From a checkpoint of a small transformer trained on Wikipedia.
Size: 2 heads of 128, MLP 1024 quick GELU, vocabulary 512.
Architecture: RMSNorm before each block, no biases in attention or MLP.
Training: a variant of Muon for these matrices, 153M tokens, 9345 steps.
Each number is 500 + 50 x the weight over its row's rms, rounded and kept within 0 to 999. Layers, rows and columns count from 0. Numbers have three digits each. The size before them is the row's rms in percent of the matrix's.

# layer 2 MLP down (transposed), 1024x256, rms 0.0445, rows 851-957, columns 0-63
088:455529481542391527640509585469505426448436436507525534527408506422545584496440522537481463348414479515554494428478511523451489562555425611522476441442505517527484507508579426488565510542455435
094:497489558427552444484512490502463505460463559576509432582597538398472495462554601542516506537532434571535539406457409515593540444455478459478513515477498536454628522392483456574505541456423575
093:530545534449421435439561570528497504535466489533527414566438539487456554539489471452545381548558511559565565516515544519545433479551562503503497433548489623464416516500527529485518421612555499
094:423490539527492476498520503455460427498400534523533531522528563490411543495517477489512606408421472480579501584523588483496501371414435408518560520507511589566465538550560402547512449557528396
094:535506467572571400487517601434550482564478539419462553484534456596464411420485482536481481487548378510437497520514487440586454545569463456525583473493480565548585449543438535600485508609451390
110:488493576492531539511557548484581580437612604471469486549585504550515458535425528463456524467466498511549448478512494451436529458541506428574491431460548610613532528439503463334485514481394465
091:480485496498572490548494503538479513499440560488441503471453463511441436498471523471564448529593437497569433458481490499541422463398497446469440514514440519566408483469465503453492511552522534
113:492477535544549348509544483506464558510483622497543453447604469548539441504552456473494496549429403529558563428570544605548493465466540439504537453498488485537515557482503501499538486576504562
079:545513505502466442426469502506533610536410580540542512415498573433493513497435437488519598529445525465541580559457519543530489497495441456469442422483527531579619447548471506496373569555533497
089:481454442484461543537504502469502558428516422409509370533440509462441446411550537514558482541428503452467429501591412563515551481580482432495378435553533618536502465478589423451503507474416505
089:419485546458576471579557638457537509514516395454536528548580548512519611521505488480496560421574453461447530569517493564481447533569471547495499493488478487546533477485493487512500407511516521
102:521477571537444491486459511544482494548456511494507549588531436548483455460459503393529494488508514469450585542613524491486489519489565524536441367460512541494553436514530497525522567541524445
097:496502439445531478542444486495525490512433436576543466518521483458621478439511451517537501509493500436420496569484541506477443470493480464342460471556512542545511448479518515480526435363457454
092:437660521493505558540463454451532598400545513507513476559540499521473523590548480461517556463518449522465473573469470549522427433610488482588541432486472458547445541506501508514458540493500444
117:452496456602483500474553514439503470458469494527407427486500466523481522498493583522488524505511526484489542503544505500519584448418512442473496528486517565546517581450616437458417515546564517
096:475469478470515541498420461558607452491533586513430507501519541390496514447535491438475437360462506470469561430518497490587516517492454501578536603424560471534598427567508455448499443440523443
087:529474504425495501446530390384556486535400613467480507562497485502487464494443474536543454474574538425545438415531397489484584431326542441471546615448511536541471415535504506533542507423527496
092:468543501519409499509497450426574430522562465465454388455561491444590470530516552505457401459517514483429495545441664488468437485453559519496512454519542535485502471448436524522428436493561406
097:480488447597545473446488451451483447480519492553537393510398496460530548495535465447493549557551504503414539408498501518442557528497488521435542487538445541445406458466515568555460430419486446
085:504467480451527445515562528590476479537449504464573487427554427571507477503474458519547551486447452525487458516541338532490535601578540548466485471559555548459463505480492462493505520476431519
108:458466452498559542530560528534535518527562551516422505523313475460533482528551446536458479508502519506482481491437464430464492452482491538567463474487575496523526531556479550471552553485526498
101:514437428487560497572516523454485445511532462471498601466507462462538396523480506584552585454490479430472518526467510487512581545505435501466531498561466409475506434616602451546504453443538392
104:428574537513440496462570576539611505506511490438495591460447402489480567468488592514665511395477536533511450486558487499532438480562592573491516535516482538569577514485560412554531520519456495
098:523494457530518368526467465482492423471527473445482573574460556503579492442465510463462498543424565539554380480455526571546573465522526449529506434507554505472501539498460488514476581515452496
095:442453490552532475549451480508456546571441525607533566531478425463472581503461473447393525513489433537530512611529509487479502523501443510550534515496555462592538354476449475508504514513470526
105:441515465501545422569623487577530584520490533563457504532565550474456550541577505554524524482456545555481470442479437586555518513428544445457500482483530463460529564516523518478450511546480549
098:546549510451488461563457519526548545505493551500404506437500537490600507515422466487484561534464575508439464551481519378479467376438551511430544528455437517503612458481536454513544437417541555
084:488523579491474503452472515586519462503583510520432543508568487530556462532570492532522484501400576479558617588457565493413529528440446488526524532516487498479521605547539528454425566468529492
112:502478422475456519456453517573496564411511623436483447546545486519517498393536518511524593553475537437562493509467468533546471542546486448407554551407576453559544466679475560512538580451530522
110:512564490473481423469571518527565590466477569550487485569595477545483388452480455530498473486455494413499531522497542494482447456582531542541452522486591482528459463477466451479515523594500571
099:401509506524504492535541581490487505498391603456438487521550545510446443585573565503522504551577475491428516463570515426442481571509459555626489487498481462496532442581530494544414556414546576
103:556500436524484533435512504557472467508482497614533496485520468517460492467526533405502480532491446412389437481542423505457530472456487538453546509468557473481505452532397654546466424469451549
121:561524563535518512586637538498465565565502533470553537575515528563439520483452497523491504463531485507489478490552487501503506505523459598460489479406516525556470572484463498462522515454417428
106:495442456423535459459478515494523473586501480540464479459558411434516547357450522468529623436551529551459515455542455483479445555475459450540482498448451642461474368485537553495469488411506451
099:436575521607565581520478458538458452537480418502455464475477443511611594411514434508443563522517412441471543595529483513489528533535543455522432483549601579525538458530527484527526451550493441
093:518508490430512428429491541531625496484580575478578469520389477544410482528489482550471495416486409529473645461573465516518503437576511537473467467506530564540458491602506517444474453476470461
113:400504577460531446520455499517429516460424430478497472517532427524455541582510448476527475454560457475475459508547618518521440440484553623569526601452427524492477531476507525490449516458328501
102:512494525458478488589556631536468520553494473502476535530606495479459623466498437542564477532534450496460495543483555534497508633461466494465409552559567509520431474458504465589449519579557540
088:490480454426581510567532583504510459546527520456450440515487464491480574490517475515516353498490478497470572395435551494492525535434480508470534505457496549486468533590460527531546604525467485
104:442500427666484523586437478456557491510551470471422549536513445535526506514399515420535488600536387514564488497500435577446439432435499511527535506552445524500552568584537560525520500558507481
113:461524582507460388525534563485493571391431493471572427403526458508543416489385529472523535545507553430435448431566458509529464468517452451544458527441531420549441523499518463523467505572387527
108:464478500425548511432533446506498505453528406582506592533496557456530466450485476401347451436568472485445516533481493569591540447503432457517437466511506596520442400497531485533500499481372490
101:456484475444473447491481437461512526463461497458505510476499470471561485470563511462482564561541500489368472496474470511495499555568591460510546474524546474419588589512457400464373535517488390
105:416515509511510507577557458474463509483477438528386436510472453495508414542559525513456556467534505531438429491505503500511415430602516379505502440423534430486481472529488509445543382459495590
104:472533402522546629484471434522506527486481491569477493591514389487607426566487541504466450433486434396495476500491480514467399505524505478530427484494551534450511570553633352451517529458466566
100:424398443524470467503496499489486519427571542543508475481535478554570457550487460538520541586475473484455434438522472501457571467426549427577457557501460512535533547501438388377436477428517583
086:528467518436372604437497562456516538544548568446479561412481538521538519463463475490551467481436552431515463564504497477454409357507447441415504453436437442510499467409571418490533510502458503
103:555553436515474465454477508548549525526528470566504476538510459455583558500525481570441569440474478512457464465503510396467538561476532445504512472379513416470446498487564560539584427540555522
107:551497546498551439427403468480455471427522390612553444545600546443598526508533489550441487472570445499522551488574566609512548463573482473546545541467483441445535421495580524476513479536554411
105:524517441537499411345588495467507528424530511486457521511447574440435411566503454431606504545541445537439608548629461484573475507429488510527496504565508513569472510537544425529444569574488570
096:522592488500456508379585491536477544486498538515558512626495564483553517420484466518474454505493440463581480547435488536516518453558525479432433537377469482550489502478538481569507527534533529
095:463517519466479350479504494601570459503480526447579451545478523528518488518477470439540505553421504504430525557550510468462506567444496484590562486487518561465457482528475559602479487532507576
102:508523473513488531546455506521458536523526524467570449526542511429480516494489567454615437504498475546516537519398499510494494444624458578522540507520381449511477542480477487457505507476529543
099:385563465444459487555478609388484520588487562516537514537500490445511482485459435505519471562475537448432476531476436546450478477448520511489461421366640488558547494507534518474480444476449512
102:451454568507447453505525445543493519551559471446491367467525461528619501565544581647519506493551469470445388447488464603576561486517537492501460552390449560460475482572469498554423507464498520
102:580597477523536471523532428533430531553603498499567489548489473502422486543466505493462502549555446471484510565484573661498490466524488501547408511404556411577538536491478507481506550469455544
093:438506575538533438488454520533482567487550517429471445507529581476486370567487465532470545533488525504461495496456505456529527436551457545430508565559489433529493530436477477489510511570453506
098:412486506503489498440442477511488492533499565597568564521499529412557551526522523523480483424461511498474467552500474503484591486504458535581452571477510461519532521545375475508457553459509457
102:498421518490542547497546418548515507542514458511495457460472490478518491555456481606467533525596472424498525456483374494426514567410454490452510454439538446480521513542561516513592522629563521
089:491482464531509518522562436592535535570501480528565567504480440510529553455546479523509446622482509461565500434500467455371534638504583484576522503421464422487559434577459471482481523400464504
094:404487509582481540563455528493467428518497539547456407505514591576505457554522565574493495557487550468425422427506533629549539431468468487458488534483474498472548439399545452551458554426515484
105:463456452523498427482547478494371586465539493515517559495398512470496610517516495543552452439503516448493463468468486554503414482487549520523555474515499464522512519555558561546536550521477561
098:435463510583535410490460507557536579476534445533518529443455482477445599587447570475432561508461501559541537504449590457503544411490533535597451507414450498451430527525510477508523479478451447
104:494449491511480517511549541591433527510492532425493446493501459479451425477460495416455557515558526538435506523569557502404492501511488516488501456498483432519437561565506566602476475510603531
104:458535504414538563500552457500620415589467471537643432544454511467500539449529486522506451505534517454444519484517508546493422494575546451427515503507472479467434531601534538448559545589515458
084:539479493602529564419414551442480475455457454544513452483491476581490365452539638506485510406482568479516497481534542454495512510589537519442568512472557430460461528537574436500508513456525444
103:548449544375474448546511520521556550481503421514530556567492528483557517515487470541500420467450536434501460498481478513433449536533489530541433550511486510541571451447425569472506516409467481
093:475544495523481435519499501529529555392459577467568517485579425523500462523534561430510524467566570483449444574496547483454535551535498450466447486533517440459532450487580575403471553454485471
099:683476543476525539478499497455488618584508515566459485472542553426617541498469540524471519500500541449415521491553493598489385472479592534437474466455426570501460533428485492441505439598469527
102:547511396479531557596532481512428568522559530543542423404521545433556477485605506630541517524548513547540463485610561579488515385525547417490545501579455471511538469554526391512427506469476526
107:402518453576416460515523442546461478440573506499451451507535442485478513530478490514506514517448505469500468453582341442497487496452591481453530485545516486472460571474425375460478483444474447
100:437465451568529496530535573491595433445535488462549430416509515447501475644553486431534452521525472532459494434471508493478510525511391516509398561480476513515450512519434579480455528486543467
110:582542493514522491423513543528513553503533587626482636512470477433457550532482587520542536494436499540465548478473443542557526405458459524426532468442487467435489541561520414452565406572447417
102:488522412512483569550540485478545543550519519456489424454540570464512537529460552489496444496566485429519539548463538548442406578535485484470521497538513516562557452539479410440518590527570499
100:499543562396513556536567444472550528499527493458505508494496500540559477508493534492511557464573416449543459521491485500385501515489492422574536555515498455402480450534460485451554480504513552
087:477436525553493476543551412452533529589524501489429401529424429500498596504546529534490446435437497619497501538465472424515469535439478501516446440432498440588512517511410508516480545498490498
109:554511545535522454461445531567541453494454452361498549458431557396587505498568503491553521522546479521437523546589492527485435494477509533443428497534494470527497528422502466554491502421504462
094:505461420392443460448536414459386522504624491462504461493454527430473526485429493488572587489528572542516520551566452525476497431537516514515518480367550592499483559586458497467468542536491464
093:569591514472493565482493550521525498503498503552466509580516507506423494525556538536523555486525548473493559508499461498545553614545383460538597528451497418534538501455550530525512522540487528
094:452506580507446532479539392529423572552543437540429467550423501438590534447489441488491456482538520487520503474440529504561521467477472514513495514491476482436441547532459441488535522521468606
094:516439548498481485501447495490585414468485515608475488489575487450517483555416505501591525480502471422505457510424446560520498482497533504476520534444449482482532543453581515515478417490508595
109:544607452500585535520561617490486593447483538539530509504568504531488465401455476468518535482490527425478476525541518404460432458512478486555469501480527499534508506637481474442537425456404480
095:527454521435432475458569464434447530596430519507499495475442559477513484547514567539572501498497445510436458551481533405484458463505566475450530516389572464478492538537534494469456507515400584
098:427537556619510512512446547491454552522473519451526456427487480385461513534573493522546500505521487516627616528486542515476531469478449509466569494445561466488529555510562502498544522491527558
100:604556388502468454479621561584510625422551498535475503481531590556555584479464506437415453458426477541525534429536531500461601519560484487356501514493504465498493553530422400441557500605476515
124:459362487460605467484566491444607567493521550481481514513612455540477453449571523625607478501474475564516469499510467448465509515505491502509459560480559525557508546504548551510475484570554584
105:470553416543525470503487535518516517477526511614545468523489506580458472483490542508528450457444448472441587601460536500464482492526504451585422510488542456518508459483453480390515605556384502
094:464471480476396494462531475487569441551445561535522558526520395481486422508382511453612559478507444491398546532460425411569466417476541529497467531446510493493507519412479460493504490482480465
093:476540443553419548504461444473434551474523503554554446475454522550564485522476536424542476465502550446473623537461541483479445524553414511537437465501666417494574491534429423497479557578514557
090:451567506520474393525473447448497487548490493503382457496493531467433552407536529511595428475444500395459524478407507414535447509421579573533479507480512510566483561522481561522513452501536512
090:451564471463585473530433568483563404485474460461529517531498444518523502523488502434527440456510622484553528483524468523489483490468488561498520592576437432505450448566496452468577488570482479
086:455483523479582479493502504531596587601504518514432472508546461490447550524489543532565576454495514513558441397533477519554564475418536509488483494488464558574480541565448526481501474489489481
097:504580464448436514462495570547529551498511475504482550511555389583401538553529507488492445594472425561542510479494557426496491593416500549537451515504560420502491494494500470558491544464577579
090:515591467524489490401500558506575488502565452457441496513571406476533520548450492543507500513592492526554485496561488423501536434527438463448560428487398521522512535537519426510480456561497522
110:550511551456558456568501538442514515578475498557457463566500441560487469484494465550617515486531388511562453488508480467497471509460481486524485527510479517525472458404404572523442511544575544
091:482421476472541566523591516477580492448493478552453565556457510428509454510440460498441487422550466394513444557545547469533410499407512476506463489579497494384501529481473495532488459534525450
099:517565570510463523430473521503478514486484455465460469494517548561505489507439414454478384455512434415605543427492499538447547564571451501434491410459463555514511521513474532487494516507468512
113:455563459471370473513607538528508510456553543473533483454486491524503447522429558521538523475496418509410489540508461493504509487622492417535488430557575507491541487523462570537416399603468530
101:511510470549572435447460546488552422544488454496526542489490566434486559451483445454537464572502443538507497558390503535498555488539443489428482466559462471484522504449545449458524562528525527
092:516563492453518535464553515514496476420427417496502530586535501489531474520489504526457541423534465611505532544469489510417453436579590475509526494482540514444433575452473488484458598488607451
085:494505514539445523505572539472607501554524515487535466485484486501558538496461427559481503469458458512463633492562584526577572433505490552435489502480415530463415466570461576515493503520443485
093:538536501526457503472489575509544441527474543540577445512491578453498559520482389528382400532456433493492541512478493529527566508434475497535488567508548497589544584467494503465546453399462478
107:512512525559575554470507501416600504532471470525430536463508437533483455498487503667493464506561363514415465478465470533489460470545480552478580492528455449492465396504524505482526461477475629
107:427506588507504455506544591450535499508547462522518453485498522477558446536513487439514549551499438530431432413551446492473554586620474438538429471511445389577542490499495487449517524433518517
099:472428506575478428526596570592514468534443495532563414537426514422546487373552521538503360464488436463543498535538434545491607472560477436482505555475567485481578477540396451544422550556478540
112:540500473454471418541513553515551633505556492492582532526456364388396453494491550531472554507571496505416468497457526417409422524547448452486370468462575557528508478562556587503526477581512444
087:443439503578459395508619547484476522527461483483557534417531467490580542410470507483542601495535525486408543497520599522459464484483479477496520513513534560482438494485495463427365432450446556
# layer 2 MLP up, 1024x256, rms 0.187, rows 852-958, columns 0-63
092:576507571608520472507443542507486399611472432415547499590627455558498544501518485526526497420569492405519435503590515418534559540534544582574445461401418502375471480544508480461508489468517420
091:502523501526490430450475482552420561554532569417505510463407392467442497416581593497513541561499555430426512526490431509527515636442575533485472537447593517470506515507492502483430534413614552
102:583582516495476485540589523508494441535429549457513548523505451505497578518479459513460468591483475507556503458504445445477491500492479516398467437549602457513558540524592552514476465395498422
097:524542427494458494535581453533522437625554486514499493458425553442479504541469534470454405456499446457478386513552482446491515478525382584534509489511532429433498459517478525507453417487484507
113:440515572422421579367543359509515455509439478591481492577416586494483462489477400528389435470408470523442564468469522499576517543506452501518477439536487523555484485441394458470526424466524457
091:600466589537489533539394534428411441494465533511482537498593457432545566557499433457481517580448528533429562526488520495483481559471506453438481467443457514408417366507516481519431571539508480
111:484460495487486515479576530447488569473565502566512523566404428522495543482424534503497490469538541533411470524502404467393512499521571533570496537615476462537442498532497418470399602421558523
086:439520558519595521511536469546503539521470512528513553491447389501535416508596540433585542502548493519503547472544451534515503420489548482513412495465454551458493491464555528502564501416478428
084:497491489491478508536523467535422547403617528441504511518492580472423518533527536565580505535528509543394537509467502483514502517620541566603511540492504590504441468513504383536473471508485594
089:452506458398433378532485422517477441479478625431521555486494430522509525451581436510419470608593444513468470544469528430504431503513518559572549521589524527446483531374492562461499583587433482
104:418460572520566536551468496542559454398468406459597470533543502531522419585451404520519452559490550517418506477528597529516544510533472515527570536542545547499483434564415561635484552500527504
101:480511571553481449438464539408420521424516533502476472435487515529458559510548468446466461439546482414483546455648471498560487504453534531524514484496449543517468554460470518537439603544435465
093:530495557490519505457517547418545478473456502464482450619497590582561493503363443465474543447547526536527463548607520440485485531416570564369548585540436524498528395490465501458565504567453392
119:454505529498559564464583546440506521526460396498474446453594492428419481530475450549497509546527497465482477532506555523496437428529502538402424545487482487551447568473529492492539598501457526
094:464524558519476520416415503547502542491509473514505484635455506397512482537474489448492497416472509575555546424507558446552453546524545518546543377488459480515548374478510562492523488509471458
090:469510398439501473485493444490584512470411463379409485585496500472497540477553445463439506549581444581515476466453541471613554518523501425465465463504478499534507512483471457463442508471592573
088:568528549521415513431465494514540506571517552594599471514487542518536574528488503469464435466514557549528439492444487450560479450514654561579464449449530488496457527467494468543449465597554541
104:552506552455470503513599541576468484570382536430451534510550543544484468499541492546481459473481575475468553548523509481502440457490456525506443553503477606534541476522445549521505531565527557
084:551448554528474484485508475473533510448490457446608470587513605507525503472501532492498498451518566529509444475489445512439641503422579558447424523482535502505521497455405507496519503520618415
104:443496509525494534558488563440539562495508490554509539498535448479534511468553464411422477456438563453604523528523460558453552544555511433493471426446441558557403483513509517507549455477477447
094:323409569461489459547458520458485464628468552528500497488535521434478458488522471615395431473562573521508560511424617544457506542488556415530435524488469451555523511474467573496604411442484487
099:557605520458430456555532366591515418464515497423441531499471513545508483453446483431583601461495501537597618442433410446516405507541473504530515493508502493428594415416530517435506552499511530
093:462501493482589465498438456620560524490472450534537487466352493471454509557465547483579515428503398543537482504579528511565409528576514433445480573447525536504560537479502523481531496501538492
092:541472498483561492531478511518441411446488434517453537512513434452452529531550604502437484537486544503485548397496461521583473490466494469519525479547551595463528500463517537430497470518556547
098:607536541444560584474518466440514470541484511471422528554480494595550477572511527544506543523519584622440548493473516513542471608457493501483363564532485515492406597467465568543597553477500551
102:477383567471446529512446505519560548530407548491465488473471512503506529503590543535503509444613477514493417398487544528548506494485531541495490485448513458590415538455455467430452586482500520
082:439469469401520466521443455529447428611525489538548513534517565471537557436485447515468422475470526509529481598427427441431493481489573436470498454435498481565529470398473517567585422507487428
111:630431459479464471451591476513484475486569442588349425572457539509528472458445491489479472479466478515414475477442457487504521491462537466392463380480452407589569487439535441482470517496526561
118:596444527534535478506510487525445400432511459583551579457443498504527504461534484552514503374396492534534507393435475488502399510492469548529536542412576525512487522526546487479493505535505478
097:489528414493476486491569504538506408494504462515513547605458469510524416535569524522614502422506511491537580466518451524511507468456523543502439574499434517595478536580495419556463476430461553
097:454427423495483516478529538488466487549524448565515497554509517520437465542494475462428620519549478504540512456500537486487544456486551603457539430529410555484511496499428524415419521515565528
109:581578565572464468551464555463451539548522460457443493503523530548372515477531457469484550486599502442524500561506490414486472628489429559493460585370485466593429521519485491463469592480514483
098:548460507456474486510453593487451507543559456480453486567552585451482504491461534500496477498529527465523542572452525552491523546498483561493467459532580538495541385561450476441569441430489442
098:507488485518390543573434447517510513561591510500567559557444490471599500539544507529526444437441446533556474504421484482489520434519482436424511537545530555487576438492477472502495472540498478
092:541477460430447517503458539464569488553465547438564504526460495480587518507462453480445476449441460535520426479443478561516523542466496467464454477517487498466562476482489508521496557487465500
111:419484528493500423525499444491481505517487388494472469474558490462536504463564508529495425560479479538470612523549533505483479406354499542503486422493512503377470486531457503614539515504537486
103:515493502585495502470435429434497428479492575506420424522549568582453529492583552466515405517478470538479495554479474537617601537527455538507520512502510406436470530493496579499582513453569453
089:575547514450444501466468487457513499382397487591551490481536484523491471516507507378445537524478474478518431499610517466532507555488509539489490467527503481529535507460499534445520495535463451
107:519469555621412583530555458490451472454460411529392532484562496483577550488453506392490541590508491477540544416560423544505585498463445455552515517441459458475473513480541537510547520447510503
106:442543580489439483460593478567502384463449479435506530484420408557511452489506561530501481396549411417471628450454436444586543474478510540471516488514472529598470445514495477474567502551559533
107:511462447497494486632502518424520566546439523520617455495535459593553543501445453416424523460530580474391479519452521571549509504479510464496511542472556474560561506517470568482486496502560569
092:515451549573525530501431443535489496558481442496434478524488544450620487529434444482491535495527538449496539545524570505505618534541603358548453595388522585469580498491428443428478478487519347
105:483561519464460478512536516511547528546567464426437539546493457444518435485551484435449433552567472447477492455497520504535447565567458376552478559514513628478469479476488479383519518524499429
102:448532555490615430526467523408525456553454550485604383404423538459419498434568458540534388595426531568568449521438502548507453503465377507495414368499487524482386529481569488501517446498477520
097:460469476536518522455460462457443435576463489594488481534419484535495485523524484449498439440531458482612458511524514424514513430500524541517531512554531579503610547509500461458564509411427484
094:547456517459545544596609517440550416583513399530531552560549594563537549442495439586454587564488442504500526546580442519579510480407566524526517577477398475494477472465461531562526477502560539
101:514510486501347524480519440472475464512505535547528512469504515451492453555602488456504549466500595508425581466441432482547535566483510509499462480550559541448531484440520461451464379460526410
099:509500458565475463505483581427447490492538457496484388555465521558521585507562452418431518589516467541529488520577493526558500483483486489597564465490529480450434527521444569459498460579496541
099:586458455441556503473434491466432506491484426562463435517565540571507504577571442550417481559538489425537534496496499465536456478458555544548520464526443517516529457492497510538533491468521409
097:516455506463543556555515417468556454555537589469541561432626497530474531447516499602535503544504465561429475478604387548521594543474546469685581454467488463510556528436468506541545513445524628
091:497490507516456533419500512554527393543592476564533450422452451456439501527454475513437551547454474517534517504467474479540450526423511476549488582468494518475391387445476436486458492464515565
096:451425505531446550549541457491476486523557475415485433535552546518500536502529546507561529490456545536371558409582439462488526512609495466461403461484528543558497412393523467429485595487513523
100:478448496482374469503453444487576440561461501611446474623520487437572571408520536590442510495496444518473459575470398435480520545476574583548501481529504502474528449553488559513539516543581512
098:557533469515479481499516485561487413540485521495444540483424494479645495413438395591482576579445524536538481574402538544567474531426505461414427456436456479512496519437403500498496467496486426
095:534470524511530585476421475463516510457514589415475526492401534526511493479497540410545523581514504489482566458458488540407535512594479444558473495533518607440543518509526360539454496429654524
093:515506440570497589518500499537469453509426491551409476496516500486424497450540587466481493466493513397568517563502490482568427530571467499380557519464574493505464428433499427571555522496523591
113:463507438451541412446569535511469506537542448466492477448501451508555505488511470431510477531444558507506478436584389519488507509444473485462525450466433492501503478505547442436460558524483505
098:571569509466508483507456405465577560611464484488413390563495469591455502398520478443487509528511515534525486503461562547576539533464489486465424528526527511482541509457499508515416501540514480
087:561472512468437482561505551555525469485497611490496508440447470535514482553449534436544595547465478518480449434457479495537471466594433470470423468481460497524555519488537503607447583409531506
089:495415511502490518491540535485437427473461397584537467561561529555507505577529481498528446505502484465429586476495434484524525439427481548424488577511551558465414611498513526499487502531540542
106:490554496563370572482525515543541451455417486562502454472422583532510409548418486435474483483622499514485555453474557524557503447410488590501528545558452500508512526466516431479476496480435513
102:522441552497475618442444499426501500490476536534460506533451493514485508508569499490457623546547583518463572518462493597530462465434519524437496495502476440507536523585567493437605515491497490
105:382543592486510496599428424555463476514448519504443445538490538462482559393420441502479561478548541429581509482534488503517499517472619541510636471371465541533538492489565499605573551501540446
111:482472452453539529491468645533406488566542519572511592478506411473480514417498531501512508470542455536458580496511563538547382506458500389433497495534521498416477452437473564487496557460466461
084:468486524424494459389587514501510545536529609555529512450484444574466472503531461504494592566495416465489545508500549549449494506545502527617468490447518534518461455469493465534531445507502452
111:498539563528521486406481501481481562551559604524543607511518633524464509479511505454440502526438568580508512530472508488461514588541478454475598464566506511450480483484517537545530439428516363
095:447495494542483447510439490543475450505572548456408468429505501498466507530506472508550494591542498570554521498472566489481491452556543555463424460496572471487451466473460513476559402487534640
097:561572529559476467548574423514467473521558502489490555568463501382431576491470472541516541510532536494460503534514484466515478483508393449572468453558430450460545450461462480423492557504544540
108:575457544585585573540493513482555508524488392477540463476496544450454438528554435558538470493551525529432506459503569478507529459585610560542483536454472467481525417424529562522479561510591559
109:499536406515486546507487526589544587545426528478484470471516507559486476479388529576474461411591555500490424478535465414556490448483420558471482607530527430501424508478556522457498484453488488
100:639433476516490495384494526574456507538454483577424498443419574537503488418481487503540515534467536532537496471481483499504501548439477548553595463476442507502518406510521555450481565480478485
110:541587529494525452483466557555406541486471527540559518483475525506492516579559460597412540490522510466480604457532445587427496582528470508496531442512479565448407530431555468520479530508535494
100:503534544548438496431410492435485563581546500594387465424499535392466499391476503433473498432493537522498480525465440534403492484571521504489453534569586438484492506494459384502554467524557500
102:550478509521527432497523520579454528469442495519553532425540522416513481521504485502536469531449577509507525488437449404481440536490470528567452489453560502398424512484458570498441441605529508
086:508543472448540499435384487438521525449445486510508527501473443434596566584563544489500482491478444481569533583555509433608543561437507484474456529455464534497561432407577491495426579631510464
111:538579528417490565502484498552574410465332343486444379443529489626403542530504507522611500414489563498496469560505505432465492529442524527533504485455465564439440558502493442430426628528553536
096:467486446591569469497422402506500551540460486497452494546490534451510492555412544378547474513552596515550538544505538382555461586531545496464563491462473511442480571508582505543434460521542433
095:538434527484531568506559603512511606599477509481547605471484575477546507545514466434420588506420454560564529427567463525507565324521540533482536573563555509418366473477494549535564514551502456
092:463512576534471564490554485501462459466493576529522513534488577521558479486502495511514562435457433488517511455468462578496425500501409426541497509539441418469591519444494490505554449527533454
095:468597480450506470468483388506587454563428497428457413414512499411488453486468436415517459442484463533546502413367467458459556460530566506442566356515432473408657506361597540361547487464510463
103:509544596479531500480475515474539487457559563461478552491510592418482499474525455515418419465450416468521548528565481528537464502467457542489550483523493502573442580495534577428475449507486360
101:527440500489475445509493439555486455561471482510439504454555541506456449485448474429513572487532496465476546473515471497520524468342456472544528485424469478418566475521440496462568529476563516
092:493419536537541515549514495468458468579593444487398585431499523551529520497460520340504421601520434461544523517531482553475503522406472548552418437446522558509576518479412509522637500486503512
103:539500498385418599470533457467450486519511457589471516519437475493390541574612436484487447502477461390468445457565491572441427563463448555455499608405553537460590515523516541484536480491528368
110:466493519506508447475542399492527426482480452401428487536492563427475541472447484508473511520485542473476517472527458509620501554473466552457404414482500506561498490414451528560436490467536583
098:432487512474434468576477483554494482538532552489486450478552455532483543436539530493481495613491459530505573451477429475474506457494474460437524458522386524467470532428483491535600545431476505
102:613510528566446438545443532544597506559488574495534520403527476526545482559635486465595463517509513563476469546463578476428465525521490453432582464414527534527485522493469521499478596517503529
095:521479569382461437594507465483438447530527450534593477408501480509553561569479408468513515550537588459473473500518564460498481459582540550524504487486572470473488587510477522421489546514465521
091:502495421490546602456595505576480507532509505509550421527447512505555507622521465523433419519471471548500395597585473578505596421509506475468554483552508515504522435558477556534592422475469458
100:508491512470451493672487462578471471531484527478495488491604489490484541636538479446506475377594528457463502410486465429523437566522554484455510502463517489507444487478640429569488503530503534
092:450458515496477505524526537474460517661470479474527461531547463563411539537461414473580445513524567503460452466496512480588437503487425495520495601530505533523512589520491530455439504471482452
092:493496489394472563455464493503370472545510451467524430494520513505485493490442553448505486464475426410541493488520488459537499448518520475422417434547459397499512560502459539446511516469531421
093:504506513388498586515582510568541562486415478519521492668492510495448517480541494583508438532473406500554432527512590528457610491464570594531576518515469574441489464426514473495461481599479563
107:460475560511467468478598506452483536521418636521529478540554434470500445534478475391526493489477516469440498470494517503484494393508415484549456525576490547535438452455515525518477464580539428
089:489506534480577512451498539525535545474491529443505556458540420503414529458511492448590501592479479576606444534510433560489509567457489445497494588489503506453512486512495457526472517461435445
098:579431504486477568523479520523474460487420488539437495458597497471543528519582489512490473542600491450531539461479517529472512444481541520503561502538504593520518516429433532526513469496524440
113:386526583454547552464468478468565431557488451519469482581533475488538521537475406483495536512538532484518527531363574577506566383419452577483415499458472495412466471452484411409570509464477445
099:511455489468489449509423536493475483595486582545568469471536429557530592530496539506436529468497417439505529491550480460479560523586473529510495514458518539544443509545589353559521509510530495
093:532488463467437464427531499468472468561499522423415597442448390431510602491462469468556498439460557539629599480476551504538519542420535486532459424462451477554541568503454475522533553526483406
089:510406427405466469484448452477461494538410560406535462519485494510425498515595496476530448499398487368404454518561537453492553534475473587562635488488477486516509474575462507597463504429504507
089:491527467604531437450468528519375416516508564474547497642414499517494450541509496501509602438502550500530549515519475549521473500508448508413480555496488453528497516472470473532495495464492429
111:469506558551504511489556517476436528508570589522442561496518556516531478478478534547514499577480465594574551534534474636431555481456466491499505524463350478499488490467511479462454502516514501
104:430509440456490485509481524439535560512408454623596495565544510454477522470585525465491416513604486500557606597523537541389505446547492507449446511496540549466545530434525518476569515425440436
103:453493559522479519490473531475498514512448552522642578479445504555501485503450495492458458582525521514462542508485502592498546450506442548541505514518568527470450597516478515498453507466433500
106:556463556549489546467470515540517546410518486572508421538477545450469504415483452518417460474603480514479500413563557603459589561469483475431399540508496399507473464479515555571518537490566532
084:481534525534507435551529388456507427508554450416505515548550586526531557478481413534469470463552598501462483507522548519466504469400456364484472554529492586500540472467485538462478469441465513
091:651486540490503467385534494478545515432519470517554526452536482485472546590594552487501503504477583525517362469481506554441498516540540480526537471456481536488434405420455469505401418596477530